Weights of a small GPT-style language model, trained from scratch on English Wikipedia.
Training: a variant of Muon for these matrices, 1730M tokens.
Each number is 500 + 25 x the weight over its row's rms, rounded and kept within 0 to 999. Layers, rows and columns count from 0. Numbers have three digits each. The size before them is the row's rms in percent of the matrix's.

# layer 9 MLP up, 2560x640, rms 0.052, rows 251-338, columns 320-479
096:463517460488474491519476429494482507500514471503486482517538525515528461470504485497498504532502502486523512467499488495543498491512543544494520468529474508502463514502573558485526473476542475506490527514487483504480513491531508532544501487522484468479502522501489490516486462488503481484512482480509545512476515561486471539522456502507468435502524539528491436479483494520517484519522486513482485498524498490539508529512467536464504493452526488577549507541450512479473488501505512
103:488497456484509509494494509490508509489517510463537475526503477478487451494450504489495522531505503539499462483513483483545521480474528526534529475491528453476530529473517522449464479471486531533478504517490466521515476492518486476475537518516510450512512543545492542517444488509512452518515478490457505547480512494496519509488515472528508510495503536471509500477466462500530491499447460486436481462503506497519459507530539458534481515478510480482469534471559459533508540527509535
102:480499483486468515471474545481488492512511489484444519497517531471529477444492503513489457475488507488492507513486504468518499494496520505494501492467510511493489476538466478540485504490472537469509507521499476462522488487521472492459480504495497500462497470486537501481472502490495479489539519521486497457528459512486502431551523535487482503493529489499487489484458481512500552496449525512529450540477495523465499506474509489510517450542492491492487469494493495501495503500477518
107:482501536438521486570490549506481478512506508484517532469463536471522527482491532516500488516492537481487501492491537532522480473485503545525490429476533476486478515514541496481498509523456481522495526518453500498523478481524505524481511497520514466477512461498547534510488495486496539492525492503515498495537491499448521523493490516490503503513493446526497502508533473466502526494482512539460506499496480511511526505484482512458486483505522514504512499470521469480544508520507471
096:484486500509526536505464489533466482478486512522541517503526513495445477447484462499486495499503469465472493491495513480520483475515508514495508543531491508455478500517485497518538546523499522491493543449482514518515512507501471515474498446513529516520464509475465540490505452504480475461519519475488460466495515519518494550491520479546508492531546500492541494493504524520449492507493518497503547486527499540479489482431519498503459468505485472502505489541469483472494498466520511
103:477535500509475483513474467522513430507477508497506474497542468518518492517507441516512516483525489513527511481509502513509554522538500563515484542482522473496466484494537500507517443522494546514492515505504473509528489505482496514514481508494515503502484512480504455499515484537550520464487485470533513527499465539493533515486515487546462526512510505534483455561433500545470491544501447514484496521452478502508518493495471527468506495525545512501538462478465513496478476482502529
105:500480506477502483443485516525517515481499479477504520444540480499466485488549513512469425485491523463467522466535526503509497472467476522500505507452510490570509463504495486475511504483515508531459534510509503496496479491507486512507485531489512497484470544487519489481521509453471501480519448518503514503474488483451517500487523484478471500495473486515537544510478511484531524450515548515510495489512482479481475451536530516547472465495475480470519488497457499520516512530506499
102:533474545512440474496482450468444501428515510488510481553495491458466528504492483456437513460458481506491494466493517531491543519445493528501491483514472526496511483445474502510516526511471526521466499526479495539541560506496468493501549502472520509480506453460518482485450464492548495503538522507502498527515535494540509479455478545517502517459500491498480489501495485515513512521484531485493524539554471504532513497534527499520475441496466496481543494479509488485489502468499490
100:530525455474512484544495478500487490480528541517530524473524533489494557482514507524475499481471519482531518488526497502525491495465475505508486547489470516524540478486527459507525482510501480514469468512494517504452539502484478496518463499503518522482542471496499483519462430517549495509517475480517488498542482473479511494505467581497489519505527455495477525519512515520495478514513493493535502459436488499478456484457529484482522519515548534532507514494512497548514522505504505
097:489495482499491523452494520507532491475484508443502459505526526550498515471515554492476495522514487535504494531519475491515547499503424463501539511470485481511448502494491491516469497528535495464486503517489474490524506452506496580508570492529535560530526494496510537494471492554523492506470495485518538508500496508497540519480479464533488505483507517456492498518495458544497467530493502493511510528532502527496507524477490496479476466500498517477528526545525481480476459503487514
102:499513478488464499488522487480495487500494534504528557505539491534472506521479508510507507513492499506516493514462515488524500486492472507513469493530482500535541476509508466521514504509523488501495515453502538475479507503511465488490502500485495536517500532465534511500474502499495471539504463478501474506498484528536463462479523485489498515544490487537521516496501491512481522493528483536499488482491506563500498493464515490524519507474433494479500485486520504536479531497512498
098:497441485541544528521515554497480480490469537521522474518544499508482518533506478481538484481513461507504543521502486486464487492493496521524497459492500524520485531503522494514501527502509520502500531445538498499484478559517528525478504497423477498551495510429481503517467516480474474526467526506498488519484518505465531471472476533474477474433526524507473467471509454508557470512515498491503494485513498484495484533505480534502525490494483480456512488516552459481492513495529485
111:438523521478513510505499478477466529516531495477549494501502480549476483481484495495500555521499512489526536471528494493454494503470515555482509497476473476511498504524508490476502529488503470504528428507515475507487533468493482492521471526461503478459514522542463544525553468481497502514515498490525488497497496483473534545494507497527495489545607543509500422497510474502530473548516477482498484532514482471466501540499476517508489536555515467482545550465541507467500484519491470
101:534504485522486527486495520537526527489506495490543492503500496494474466495512513496502529500434501519520519486494492498513486502474522455528487523498493541508519479499502503499536504490456498485522478524482472545440512535495490556519465500459467554455491508485531496505452484522498531507484498501491496455529439474484510483541481516480507515449497495493524551532487512511510499555519536475499488483504448545474480470519507492484531506540461502496469476491514497459491483518465513
101:531534493507540469483479529510483564524525514513508492562481498540465507461507535531465461486469525538527487494507471490513478500507477472534498474480458507497508463529513475494472520477502477499452464497515538492529521540499506503508512460517518525487465479498462482528528502550482467494481491526519494487439513469471487487479482463474525501440506526458561471500495506472500494545488473521483544462491480509513469520545500538482518512511508503494472499547475458529487515497541505
103:489523508459490473522505509495511513481482494450477491503500471520458460516507505510483496490470535525483497557508466491510489547514546509502527492487493524516510521485484477473488505470497521514517498495480491511500515506474479492524529523490535528494494532516515484476493505516527523506489494509512491525496511487536446503491502503507517509441507530499530523491504554510508476498535503506494472538492462489502497498560531498464495505502503498491517516485485528519539512438537506
095:493528469491489471532483516460484420478483484509498486505522509479478491458529546525499513460524502486501517495526543501511510530487466522493490503470523503542481494550480498487494466498460529499466455539518521552467515489479520485473482491483468511493541538462508528523425465488478529489495482531475522489549477588459518511489490471530490522444541510500514484502514479473471516525509460519478491479487490481485525499503498523486493466480558524445509497515470495496532506490504519
098:496523480488520486504490498479531479456504504547505484484527531490485512513471488512505476474487532504457454510507463507492495501437492508557509469508491536506456526504461500516538503497531550518515467490497500471501479511464478494482508516470474510442484528480468490472510513486451510460487516458484483591490495472517478503490494467500491489469481486505467477494483504481471471510468497475479493496482459519511504509513508436501479517572482514510517489490558521521494535503534521
095:490509509512485521465484529537506519522522470487470464532491546506490511542457531512494457503503511476490489478498523502474479470495493511479492458506513504478503530505492457545510489483518530483512517503473479474501479496492456446496488505476496490525512536489497471498505513480496484466514519490529464501491548482505467477516536509478497495557469488507496470433518487475494505566531499550482502485539553549467482422451520485494493486522458489495491551520492485528515491487526465
112:489570527517509536515467503475461472536489498483501500519480504506496474485524492470489493536508519522515513498531499514518515482486483525495477515509513507511520548522530535499504515520520510470545481482531517457469475487496517464510538475505501499486442486499507506489520521477491516475470507462474528522505475536506481504504496501499489515468506461488481501515480545482513488528545520479471520481467464497540486546489481478496501501497509496508503536526541503470511491545458484
111:541512492484504489472504508511515511472455512450483507528521512482469506505504493468494512528481526520480496530519433488488481512517474511492486528539545513492454546540519497473483489485470508477529519513509531458520463479485499474500501489490528495473478480524501468496463455525438566474467462514476482499502510507539518500508534461488518463493490444482497487488490524486509472462511482509502480454494479521502495498541493502511514516499461487520516494516476480476509494489491448
103:496504538502495485444494540463446505500480500530480488457467495526520477499471488477523489543493480544495522506445508530546475509499513497502484494530474537496516476459496494501482497532515509461533498499471507508523489563491516504504465502494533522505502477485494470493527519560508506541516456533523487524487493482492488483477507530522510488508518462463521492517505540485514536493508505473476506493511542505513492510525443540515515481507489511467486488459516518499487493505480482
099:480487491473518480466483516463510485509502473526483458527514454534517523496458547511503529525502541535500498520497499487496514496492520524477499482543509547489519497530552526515513454511460563496483520506551456513472519508521492466467457536482526493476542501486499494508494518465482481441511509463490505452475468486515479517434505476493450504468520550492485494460515525487529518462495518500510535484525486544507502501446530506478502471476548511492474485433504546504470501496486500
099:528536534477502487506519505535503542483500464488514521501541485478477495484469473465519479504435502490540509506513477514518493499503499499477513491507468504493475490483470517493544473474514490512503531533510484535442495502518480455505480485542495511490501485495488532483544457446478445524487534460549522509463509493503558509523495498523477525483502482494512556500543524518499498515515478454537503513558516547520471488522493511494495463495479513475486491474479535483457495514520498
105:492509493454533485498486537478492521479499499493536470492510512465558462498503474505500474524525485544467475514483480481487527468510511494482499493513563524485548455535498516482515486480536508462521505504503511480505487473519427523479491466548493502523537504501493515487486459496483494534492451513469485508457451473505518513480525517480482461512500504497503491530519506464486482495502487499520526493488484524513464463535477429506503497520485539520561495517517487503485487469509487
103:500514474514514502464510486528488516498504499472519501487528517509486560456455532461490491538514552539508555464547471474504493511501519505479489501439541495526484507544476525508481528481519494487500459520508514519485518494494494511487485506529486478504542519494509486487517480460475487499492502494503542472481499555481506539460514509489516492505457535512500510550465524478515536498469522463504484491501498487490504497517499510501515527487520514495489486525485503546529443438455482
098:538486467531490493494516549470502466537505497508522419486528489490512532495494518509477563479524550469521468561497517531474482515476505522503470504536475479522508482518511545489426569524513473515524500518498573500485504521511480489550475519512471474478515529520484478505511484475502520491486509516479558481474507497490502502503483494551474467511520453459524524532558549524509505433529456484516504458503491539531478522477518482515503529496459521478493449498528492482481488528510518
101:510532504510498531507495470471486467511504485510504489479534477491469527563520505513461512471464465540479517520479478469528482487521495500511536467479526524521477487477523491487509505514441465476483506494506476518486535539508524541495484498515510496528499515549549441462494475481501477503461513498539528545496525480553493500459523487495506473507474515455459509529473465503505501552501486494494512506513485525487509502520442532526507536502484491517520495499518465499481499509457493
097:531452516490492518537499492538514513518530495532556530469493481471493495479504484524500522469519475473531477484483497494508466514558499486540515477474490525512497508478535507482481467509512484507498447520540490463474445510516503476501480487495488485482505510491543490522508460503477512528505514491502480515460512489487515492525473518517483512488480480543452532539511535520503485493549531535544488515485481535522503462491486488473505498487471564493505554500501518489512514459524484
101:531507553501504503526483491471457467483516476523478478552492515507479491436493508470518443504487493531513537532487535451538508556458439495536502493490477532467478500477494506520516517496526465494478485484433499498463529502531436496491500474508508505461479492484503491474562512473536544507440485485504505536493516489493479488479499501577482518518477506491478498510506488531502496515525544522454537540490458473487513519526522490461480484474471504507433517489460483493490512523514535
100:535499554478429541460498539450498499534501475500522515504508484513454412521498528502493480523496539532482484493510499500468488448502534464539508462516473491545489489496516519485523535518483509521478493491522534500552502496472509487510525480524529500512520503498514511515534490530482543511512522532500516478512515504509476523466501494510517531451538487461488495484499482524500524473501507511496481545481521482474510512526493523515492476521449427469430496504479471476482485499519523
098:473531491495477493496516476512467522478491490551469458506505450481501540462515493576487490490479508510508474526521514490526491497516465503523522483476495500529531519472501531481505490491528503509542474461536490539518528525499503528534561507480480484535499504487547500519483462480478461514467522492539532484439493489469489513460476495547497512469483434468464501537486479494487461523493498486488515460499501508523473517466497546510516558511529527479480532518526482508476486509540504
101:484467523479462514507529504476459538461517503494503482451487444520518465493481501504487482488528539498502459527468513475484499482495488524509544505516501466522449491486463468496511470487501467489527529497440502515550458480469489497460515510550510433505524525514506457498465534505484493498466526481498486488456523539540512537483509490503499491498509437519480497487486496481468494509491514480515480557492475460492462486455537483513509527526468494482467512533496471491536441483470490
095:502485478470483508512458488494510490502475504459531533479547497452564516508527513507495471515514501515509501478479498527486505493505484497521505513502465438472507493526551498489497469483526506545506517507490503529544501514483521550534474506519474508487463507498509471451523500523501546500538487505511529497490462490508493513450506521508524505543487501491489551494485505492493494529509480507486486511485475538489533554461491495487489496477451540527506526506505504498568457497525469
115:535499479510505462535519513520503531488534529505522507487480518537542490508476436479530521474524457484468498511502481487473503514483537503521476517489462491526527511493494522450480502512448491517512493492505530509499513494470502470504531437475494513468498445519519514541523495477500491515490481466446515487510540485505510549513450476499523471468470530497500532488530496507509520459462485505483481500491518477512496486522474497535486479536510485530484510477483465472469488472487492
100:492505495482474560481453506468479498494498519499486527514460510465494472525514536522517501529491475519519490523525469485499492497517519557545494500518448506460540538494509510508533527515506503522502525527472486532529493488494470506464514507459472485488510521473501503489493482480445541491525492481455524485493527452512511483520531522517529497533501483541512512464550538554510464450525463516526544484508522507492498526551471497509538488526474523479521490521495524486483504512489484
097:525486497481496512510482491476478493507482483503513461532465488446509519475457480518458491489443511487449508568544491517521530530506541518539508508437461521494494525505478493481462528502505462524511515492500500476533462468509490576490561511540511538480482517487481541441482500498513556485537476501490495518539432496500480563500500528492514566498509456546512483496515494527501481485516511512488476515489483511530463485479518530510520526478483513494529501551530496527560498503532555
102:474504531467463559473488489498502568526515526513525527506455494510459443467523498477537535455476440481504495472539485482537546531520531481457494529463492490492482455510518510511497449498467527481501491512513509485479511426475491517463469505525501469486494523451474465494465481518451463511506475482524467564511504513473462486453527536497482482537489548483490495479478499498493493502473510501500513469515471514509464547501490493483537483467545497511525482472509499469514479527505460
100:477491514471517501528477488495505511501486492531458495539470502549445459488520478504491531502473487497525480500490467481503483520540482469491517469514499511482501469479490462489534518516522530467472475479463492490489507479514483527532515500501529549494465504508526515515514496475514473541474501516468509487510479515513517486497513522477494477494468542552513483494506504495521527485522486519474459481477486550473499557512507533506491550500502534488513481443489487508482510551502523
099:482489422483517513482510507504512506487521493557493507536449506532436515501491504520511510497533528469493492515498527493520546478477512533535453524511506515527510521510516517451488518488478530522485521508470500486506480502513446499485473502528498516572496525530525535476540507485471479497441486501476461525544501505514440471539487494486551502490536511497490470539526508529497514485524453487504506501479520549543509426495474503512506478528498479489505512491527515514490502487534507
098:493483474502488479529499486510475480498535474540487493515506456518471493509443495535478461496541532576513489484508463517529467537527511472555489462486488516523495489512506497544488515507513517517500477488491516521545490504510521473517491498496537512481479540501529436527509561487526516515453493511530471500468517485538491518471513514495516538450500482512494449480487538485481433515446503499512463482524500515528477473519529496468481502490517500493520483528444482493538501477546524
110:496526470520473528517481484499535532526534501487475493521513488482508492483512528465487504470519496475476506482485464525524514509525511515512488477535459501493509502488577519476502508491510478480511498466536521471511482519524518471515522513499470514517443546546473501493539521507547507466473503508467487542505476491494477545466467528508547472488519511509509482507466538511525497532553463490497504506545483483523512541546492465486494491463539542471523515487547485492516502515483491
099:514483447541478487504486472518481534540507476475501518505494515516523528551531494527493523483496479524522543546486544513488507448501465530484480491551480502551517464479512513514478509490498460503512528460508500472532536505501480487519503452548501552485524478554514487451487509484515494492466484535493505555509539477504482521492520469515477495427527528470540461484499552477517507528512498518477486516501458519521471500478515526463485502512527471472492496519498477501514491508482501
107:458517501492497476520449499524497525538522478409521478503532499515524508529485528455500515489452474480486493489500513482522526501510473478505477479496503470459501543499511521528510499513520540466529467506484498474493509527468496491514470492510512486494511525490476459471469500545474531497547532489518475474482495506471479540472473504498445518534487493484516513499466442477458518469534529523465540550517466505504515529489508481508507519500468475516466541522518490503544559482497532
108:492494514526533499448507519540467514487451536488470517493542534486483498522510484480537466501452484517522518473504519510511546503516502513497529449485509498518542542485504514509451505506492456532525494520528488550552508483514490426510494496461459531482490500496458489512497484500462510457492489517500496484494496499487502501495525504501488504483521447488470515546507496485533476496455514524498490469466485510536509512558521490479540493470491534524524515448499494512461562496512480
106:504475481521514488490498525460521536504555477477472516519500478456482546483495513512536477505468483514486526531539493477477491484519487489538520508511483513491500521482526480463499480508464518471525488483479568515545488496485493475535486468550491489472515500460487469501499510487524454502445500538522551451486437528472523478502494451520500485468539491487539465544520519568524482533485502450517470491479488514545517488510462528534486492509517461466469478490536521537453515509486485
089:446519456534503514503523483486507520478468516478482503505512516498506491488485522473518516478490511471542511490520484497516531514532474433556467509470500476503480528490459494485486507509506472520550491467527500539450541526519502507521492510506488503533514453505497517512471475477523515473485526491512501490456493488577492450500511511515506491508455502503528490491450514495500448521527459442454528473464496503522474479505542516526513501499505527551474477522487495462487457493534474
103:492514473500506469518464537488531494472492531538511505486460518463504471487477510481445485503499491510493519532535529480472475484493481558474513524471505517512484461531487499497565545469525514454469495512498497458518496501505502516515528492495511498530486492469523449526492467519508464508505534527508491466498521470496538528520527479536544493480494529507511521501485497483481500505515443566547491521519480518498500529510459463502475503466468464525513509518551507494550494488510500
097:504496443511502474504552511458476487528502486466494519510481513471541525495475534552510525481461492463528480530470476506456518474481475457482507516517495497506511475501544528494501494514489516485503479512483466486507495465514496505543510497513492496511463482505460483500517522510482509542499513530527507450517492504443451499494483488486528504511518505508499500489518464528496541491486518516521472513483502535516462518480488564516507471511497465521490510485551516505515499536517481
117:509527535497513520450499497524506491505511497508531501502463493528514494487552533474525481478474530524510518478504492506482484440471538504475533489547508510511470498509525476503502472468466495458472468464521485496491461510469507503494502505496499450516512442515522517469513514515499554509489502466524543481476506508481506491520469445524562509511496513527504510524517446539507501505512476520505498473514486476491514486551510513486500538508538481476506474521526476470536510459469501
101:484521485445469486496526491487522482468523478477541527500480524485482498487480473514523475506521493504532498540507524513521494518486520475504530510485444500510467501499526489503449532515528538454521507466499443461494522512494502514491459478477491493455526474507513498512515480522509491527488514479475504520531538462525526504483461482527505489495524498457452487518480507492519477530502497501489556510493515516468489478496522483524475508482514498513521536491489484474521505504480498
104:529511501498497499488493449491513483498507544496516486507470493461476511465509507478513497523487519487505480517506481484525509456516491491519439477478478472471510489505472493480488493455470522476511462501547470507509523506522474512472533444514507477502483474519477522519522497557532458447464495499545506456490522506504506503504522514527517521477495550471482485489515490501464537469450481488481512482450533492463523473483542545473494479497506495500505490485481474505486500504538541
100:525478475502470527518515512527517497533491506493522510552485500498504488483518476487480513507483505530503498536518463500525489483521497519494478524522482551483503483541492518439494534538481496529473526482523468522504494487514536501508492489464527498502488527496523478538552477536518524501487499483524493495499517517511511518483504490507489492499491472501489490491519471506545486546482484505459522471518513467539445459472476499462459506533466523521521486473497517454486501502510510
100:551517485521526429550472498531494533467492459506480483509535491507509536473520501469527509468498504491528454510504514506475486501501488501520544495519481515511522466482515484522527482527495488488487505477503450516474481498546537531500499494516510510502496486514436485476492499562499522518492519477517497484565513531505478494491504500478503529485482507536513464518513492490439519519518541481437531497523512492502519509514505489495460504546517506492516541514520506447533523513547503
090:505528518502507484458496501529562520468505530497445497516491487474536493470525507497535522458471473523493537515467499459534530488474516500507478494554512524535514519440538552500537512462472457499533549497506480509454494579489489498471461492456479486463471535521526519516485498506441498547506485498475510503490502481477538492490521475500476494488517539521492495528539479482499573496496498464490502502501512524446450488492478509527487465517506493497517502470500563490465523517506539
088:508544508458479508503470540526502496526467525502502485508538556489478528509518470521484491492488465485516465463510528518471487550529478524534491522473450501497523507504541497506465486501487469489499468498500475430486524481539471498528505527483510490472460543509483488507502458515489545509440509507552543500517489491530489497484484513483483500483492549530531524542485495501503494499503534507477478491455536469496509539520496480505533487531509511493477533548503525509523512519492494
102:548520491457519491496529541472480511498517534454482462565487514499539513516449484542487489520501500529525506521501494449513476499541483531516525506521521496495523509514515487514524512510511502513466525522477519482498528497459511514489549512494526534476548497493531527537494550484502517496509489508507503512502481462492510499513526502458459521488500535511512488512517555513509473542511512538472461520535531515472506515544506514503538525475460485524483492457500482530486471519529513
100:494504514504480525471505500482481481504463468482500498480499523541501509498507461517477535488518517485499503521462481497532539531519551500536493485473507515520527483466486490523503460493459488511512523506486507513489508532511436528487468521556506500533486496496519512524508504468470526522529529484452442505489548515476513497498580521501492544527477470532504528503468511512516502530491498446486525474529523527548501516453483491490488532489478516502499484492503513512471511508508476
104:511490488521503529476486507491489543484509529492481523487496506487514531498472447470510451451523496489461496517546493508576515460539490449516506553507508476496522510514523472540521534518480489453484502520484518510494511548474519507521531491498493522483461570505467500476467517484497494482491471466511491497546475500486472544500502531505446527543498495510499503519502459529528527509471486484480477499476502512490519510485462537510507491517465483521504501498467515508478514490449503
101:495500505438519539518509508524484517526516511498540492474515480507487441460469494515533502477492502515474511466509514528458478473505467486498476500503474505463469490490448517478479477506516515512515516447519466479467510502495520471508505484494492449497515513492468520496447468476466510477466479473507527484438525524497525506530585502493500574464481459541543500514510527482500529517471497500499502494456503540501504487500482525493545509509496467506493486513518522484461524459477453
093:497509493525455454451529447494536478444535482513472513534484473518507458491461478489532481497497546492494530495544489503493488507480493535506499524504513500511508503503525482515499519499524470488560495469474477519483498507477517498552504472509519486481511491474490489508500477505516485498501439489519516505515470500484499458517534487485467496519489477549489480525483511496490471476521513457518535450478463537543513492508537530521515500517492535527491517492478482491521477467500507
095:506485511485442495477513503481525500498547525480504512470504472499467505483529488491486492480497502506494542508498466505487511514466532514468520496462497544577473514543482524508514508466533475507470493515496554499523491509497504510531510506534479521474502513486516459487499490496495460511495511454496455527456485466478477487522481494517503494474483497484463515475466447443491523460504551498462541528512520518506454477477459500477484505476479521503469493519500516486514509495464512
099:483483466455508484465523546523527474520529508492466493505484484502492506469426516519482499492542523477531495530470518528514502482514532530540509476525487524522522507516465456498496531506535542490551517532506537451489497478497514487473490476483501448459502499488530491510531500501464553496485493495528526505515488503531510477528517472482482486478495539495480562444502479467526461534501513504486494516541510541487526495511453500514514498533515471543528498501487485518540531499487526
101:512472525511534478519476498498522538472535511506529493509485515522435502548503514505520512508474486494467482494481528504497464543464488492508506466499519557548508526516506510502480499525475471514510464512418525509506462476532535483502500525489514497523489534527511449480488500509519541515528459502512483469486512490530473493513502487530512533471508512483506534523473503507514485494466481539469502485466483501480532521540480440505499498476491517514435503468518524439517523477494510
105:491469505532449503500509495495483509498491462548496508501522490516480534511481535467492530496529503534496469494496504513512522559518481462500531457489491524534461478495501485483498470499535536503468471503502524480523498488482483506500497467456547511454527447523503510495498491514521524475500506484512511487521544485519478490477462477494485544517486491473488462511533516484479479518506532505493503464483468533513458494517468484454536475480482501496516519561509512479496480501508531
097:483467438494486456505524499505487480456497527488521533519502489476510507509483487503482552512506520469480485462501492478458482517528494471464517488496517509482484503529496506502515473526517549503539512497481487492496531504499471517518480514474512505552525525457506467457486466506509507476470523455476491501525461528506478530477509517492509514498524474480498497489474481493529527482531530540511498535523483455502488524463525480469489509506532510506472451501535559497543490494528448
095:480491530511479478566501503463519505475492520496489506482440516490470510485537472471474527487499440482501502492534533525502512501497477526494486478484514475499529492491499459499479488496487468482557521504498524489510486503489518492440540519518471544500483522526504513531494492516533545477486490512471514461486521474479521554474521491488497473509567517462516489482497544474502520487460512519463533521521509507537512526521474516522551531480470495479508505469498507473529509497480462
100:531472524462495516506474475468521512523454570477520458555527514520481502513461474478527442490528501528540506452454497543517524539499506475487500507495464526501464561489506505540526524494501478496468530479494557521465494522502462501516492498504467462531541492486463499503532464565489521461556485483501479488509490478462465500518462505460501531483531476536540469510479484456477477534518549510488527479520512499517510447492472494522475495495500500424474485475542513513496496488457520
098:521481521508517471475440530504502492501535506511473466512509511515524511484519481501440489513479466501510493483485496495496536455516509549499488536459465554505510498505512541541470503492482503470499551486476519494482516511510487499482496512462511440541507477517448506541471475519529441487522505546526497514512509503505482545502507490479477513516516494557525511488579539506533513500495490536478468504464508478523511539512470489497506527492564499520531480469508473500476508503519491
103:540517523512557496482529501467520493475518526486453505500508478525517506485521484493498474489502506509511467498447586524480489457497490471507518490536451466514458474548481520507504478470497470541508496530555501517520498523502542492488493499527495519536536493507494524511548483501507499493493494480532517494490500495529503443507501512506493477520519535540482528530507457485537482500511481492535493483501522460516518503456479493470534505500525485555505509502472510474501472507514446
095:504497507490471477495471517491505493489489505513502491468482512504505505489448464502505479514467522488479534503538487469537531529501476477481504482457506457507503459511500460527507470477458534477520502512466510492507485447535493511489518484516540468493550518525523470503509482516500517508499513541517512494511471507515490522504504480511493503474525492493501507500535514509549506497468535508483538518530537520524521465483542457526527447538445536538492511462518563486495523493512527
098:504460501493494530508479522516481503468491499533503518489505518520507486469480526526487520536472495498506498538497518491516505485485488506476486484484495525512494490531510486513498513530529506498503504512521542468485513445470470518497512539557491500512471536499507475450491530552482550522489476518511485503495542522463513481491469521512503507522518528528499506514517470456528458522496467503465479515521482566486515472474485477460503465496511522536433501539520496510528510511475530
099:475494496520519534513482513495510503524476508504517490459481476463532492473510480426498504488497540483517517517517490467478472477504525490498463530502525510518500512543465486481510491501465508523499530495463522530486489519460529473505461508537474511499461491537473549521501524489494517466476487483461547498484539499477495487422486513505522511513514494490507499498472520466506523509471484520502485465506481508534529523514531459528501480536513550457519520488509523472490491551500524
097:453483496465508496518507498474492486513505528492496506527516519520477461473473532471443496521500485447489531493508501484523491474556491443503504516488503501495505501513515464521498500479464477513556453493503537536540491482510528493465435504467498494503458548500492519499521466471440509502507476513504531503500506497465496486551461479509486495519533510483488518462520504519452510513515537474499500496509506531447490495471488509543516546524468507547500481498456494496478485486499485
097:541486512528523500497480514474468528482477506527494507501515517473524520496500482498530511509452466485487500511533501500521538521506479469469486510474479490440527524466538524488494498535517529496465490514507521493464534502472487487467501471446476499493511460495464522476498508530482506488491486529466521476498507580473497440488498511541542512518523539482526450521524505476471477540508491528518512535518521472511503512543444469507463489526498436474465474493445519487516504522505517
106:517566503530464501502522495498509494541472522511480505523478477486535517507496483486527485531515535520549533522472488506532459515504506520506478507496502532517506484528481484564446521483531477499495527505543479535487506525505538527546538490485447507510480518476497517478483473516524470524475500487474464524498523511495509511490536526535457498515478487521490515556475503447550546522481480545469490482465477535518523523512504527484543534550491498495517491473515464494481498531512543
099:552483485523440489496496514529491490499542494513563500506502500457497498508484491503500482459478537524509500506473515475480501556499503480474502542503477520480509481527488458485455485464477508508478539476450527439493489506526516539526506493472498532495476506510520493497507507471504541488480475516513525491473526503522496526473530537529489528470438499508481491505535584501475539498535511549482511503500500507528550506478497524555492468511551480465492488517438532492469475489523440
102:533505505484521533434505512505515479530472498520450491516511519530522485512506511540529475549490455524531489499536517479501504492512525495525480494498489544467525495509522495523465485494485529520538514525475505460504472498524486516480525502512542450509536501472465530486514545487453465477468454511451501468487466476512535528546506501521508466539470520498512532506518481526509551491483487485521515497535498528528475507521483481522525451513507529527520520545475554531510467510505520
101:509476505509504547491493516549522509469495496489493519518499526463490439524484511470506486516540499487529454518502469479498476465523488513514495530531467505506474486478508506569557492488496525494538492515499498528473528455517512477528505507525514489417525509497511473511464531466467473541494503500474487511522499516501530541487490497539496538520501525502511542530475526491488519517538512531508522499479508527522498445487498494477476468510454497484488515524491510486525485471531504
100:509517486479519480497507519484483520487500519461489498508544534499526482526532528565446506494502490479505535537547481510463510527531505546512526509471502482518499509515510516558536499512475495506496515500495535463488482479497478492507494481464501507491471498499538475572511479488511517550481485480480460515520532525479514457489468509535492499505506506490472497561503546526501484506498492528501459494451463521495521501539465494491513505551498510479522578510553506493510545510474503
090:518490472482536505537498499503498479520474508480510455514487510478489505475488530524497492479519533515493519523510415416534512487511468529468490514502502521429493505494469499465541476507513492516455488509517541466494499508477490506488485477503495519486454487452463516511488531518467512483467474509484552515531500511481505446512483499532504476509493496515529527482487489488496461529472517486479535510479468541494485541485519470465426487541464459517501506497467489476537523475450521
098:502538526454511513507494469520471527549519515507456502523451500501518470508465493552464500512511483529484525489489514479510528547516529477440547531507520517473528486510453531472481497501501491519531504525530499498525493519473485500494499501482537503514490557437480512513463518470500504474484473536477508477464478530490518531496487523515530476480515531468539482483484502535569493476481488530474503489452504478488457502495492544453463471512490544497526482437471452528485489467508513
096:521570491497462467489531518487508519486485512526442456500480491451496487512501479512507479448470531523505472504444485515506540472459482539525507475485530503474496488518524525522502533534489517486515519506511513522469495535516479512536530512504497477526474449492512515517497505507523459474529493523465511489488447490515484484514512468485490491501508503473475446493485438497552509489524527428487513511534452517502496499499481494543498468511507508512526529440541490492502564520467466
095:473492457520528517500521446482504469464522511522468505491494543476485502455487460512476445513503496471491519535461587477568494489520517476492515582499475496492507523483533477459486491520475457485516509506449526514519446530508494486505466504536548504475528541477505509524465498567506539493459525492553504498544510499492512494498460513519493516543502542480482530517488533508493541469499507468516490500521502479490511478508529499499476520497519512526497460466484477477461452495485524
103:526516524516496514492490505547488482476556492480508472528535514485506533489465488479485486474497532515496533510468448506525469480502486505463528497528475484538520456514529518490494502530495528515517520508573480519512520515498468558503455506464553499503495478579533501476493483495483473486527468496506503522543494480477529449469530522472547485479529545573470492486516492492508520514550497542479538527496464507507476487479489527465498488455523441518519464501474498498537484533533526
096:532484465524460477517533532497523530442477515518492528522463540534517475505517474490516485498517495499497505490505500505488490518459500485482516482488480540499487471495457442521540495485475495473478508454505521504502489518486495472439470496489508436559528521527476515470495477473502533509480532524449480521515521464484480483519557485569500502531480534466475476518469511499482506522542516514503540475529527530436470474514521486493507517515470502524476472551492470474520523468471477
095:481482533486496496552525492517508482485486439493472511486477458490460489532509499504468508502527547539543488478494508468543539516503473498494484444513546485477475539523509482471524509486443538509486523479467534454510515498516498465462490464465504528478495510524489458551486507523451498510453468468555476516478518523518536487507491504501483479471502540502486537475510435516508473536518472492472525522531478476533521510459490462498462481481484503471495498498488530475493499473536480
099:512525476480550498455550500480514493490516496485497494532497455504496473551478488510493556525413492554493481471496536475496502475513492494475496500545513465491493495498519464476541507491477448514501516495513488505523490494479457498505524496561511473510457523511482522506500528468473523498518538454491494481474442484548483524509506546478487502500478564535532479520468475546467446514499490506513469455483508474486505514474508500507556487494509525499465477485491520512498510527516505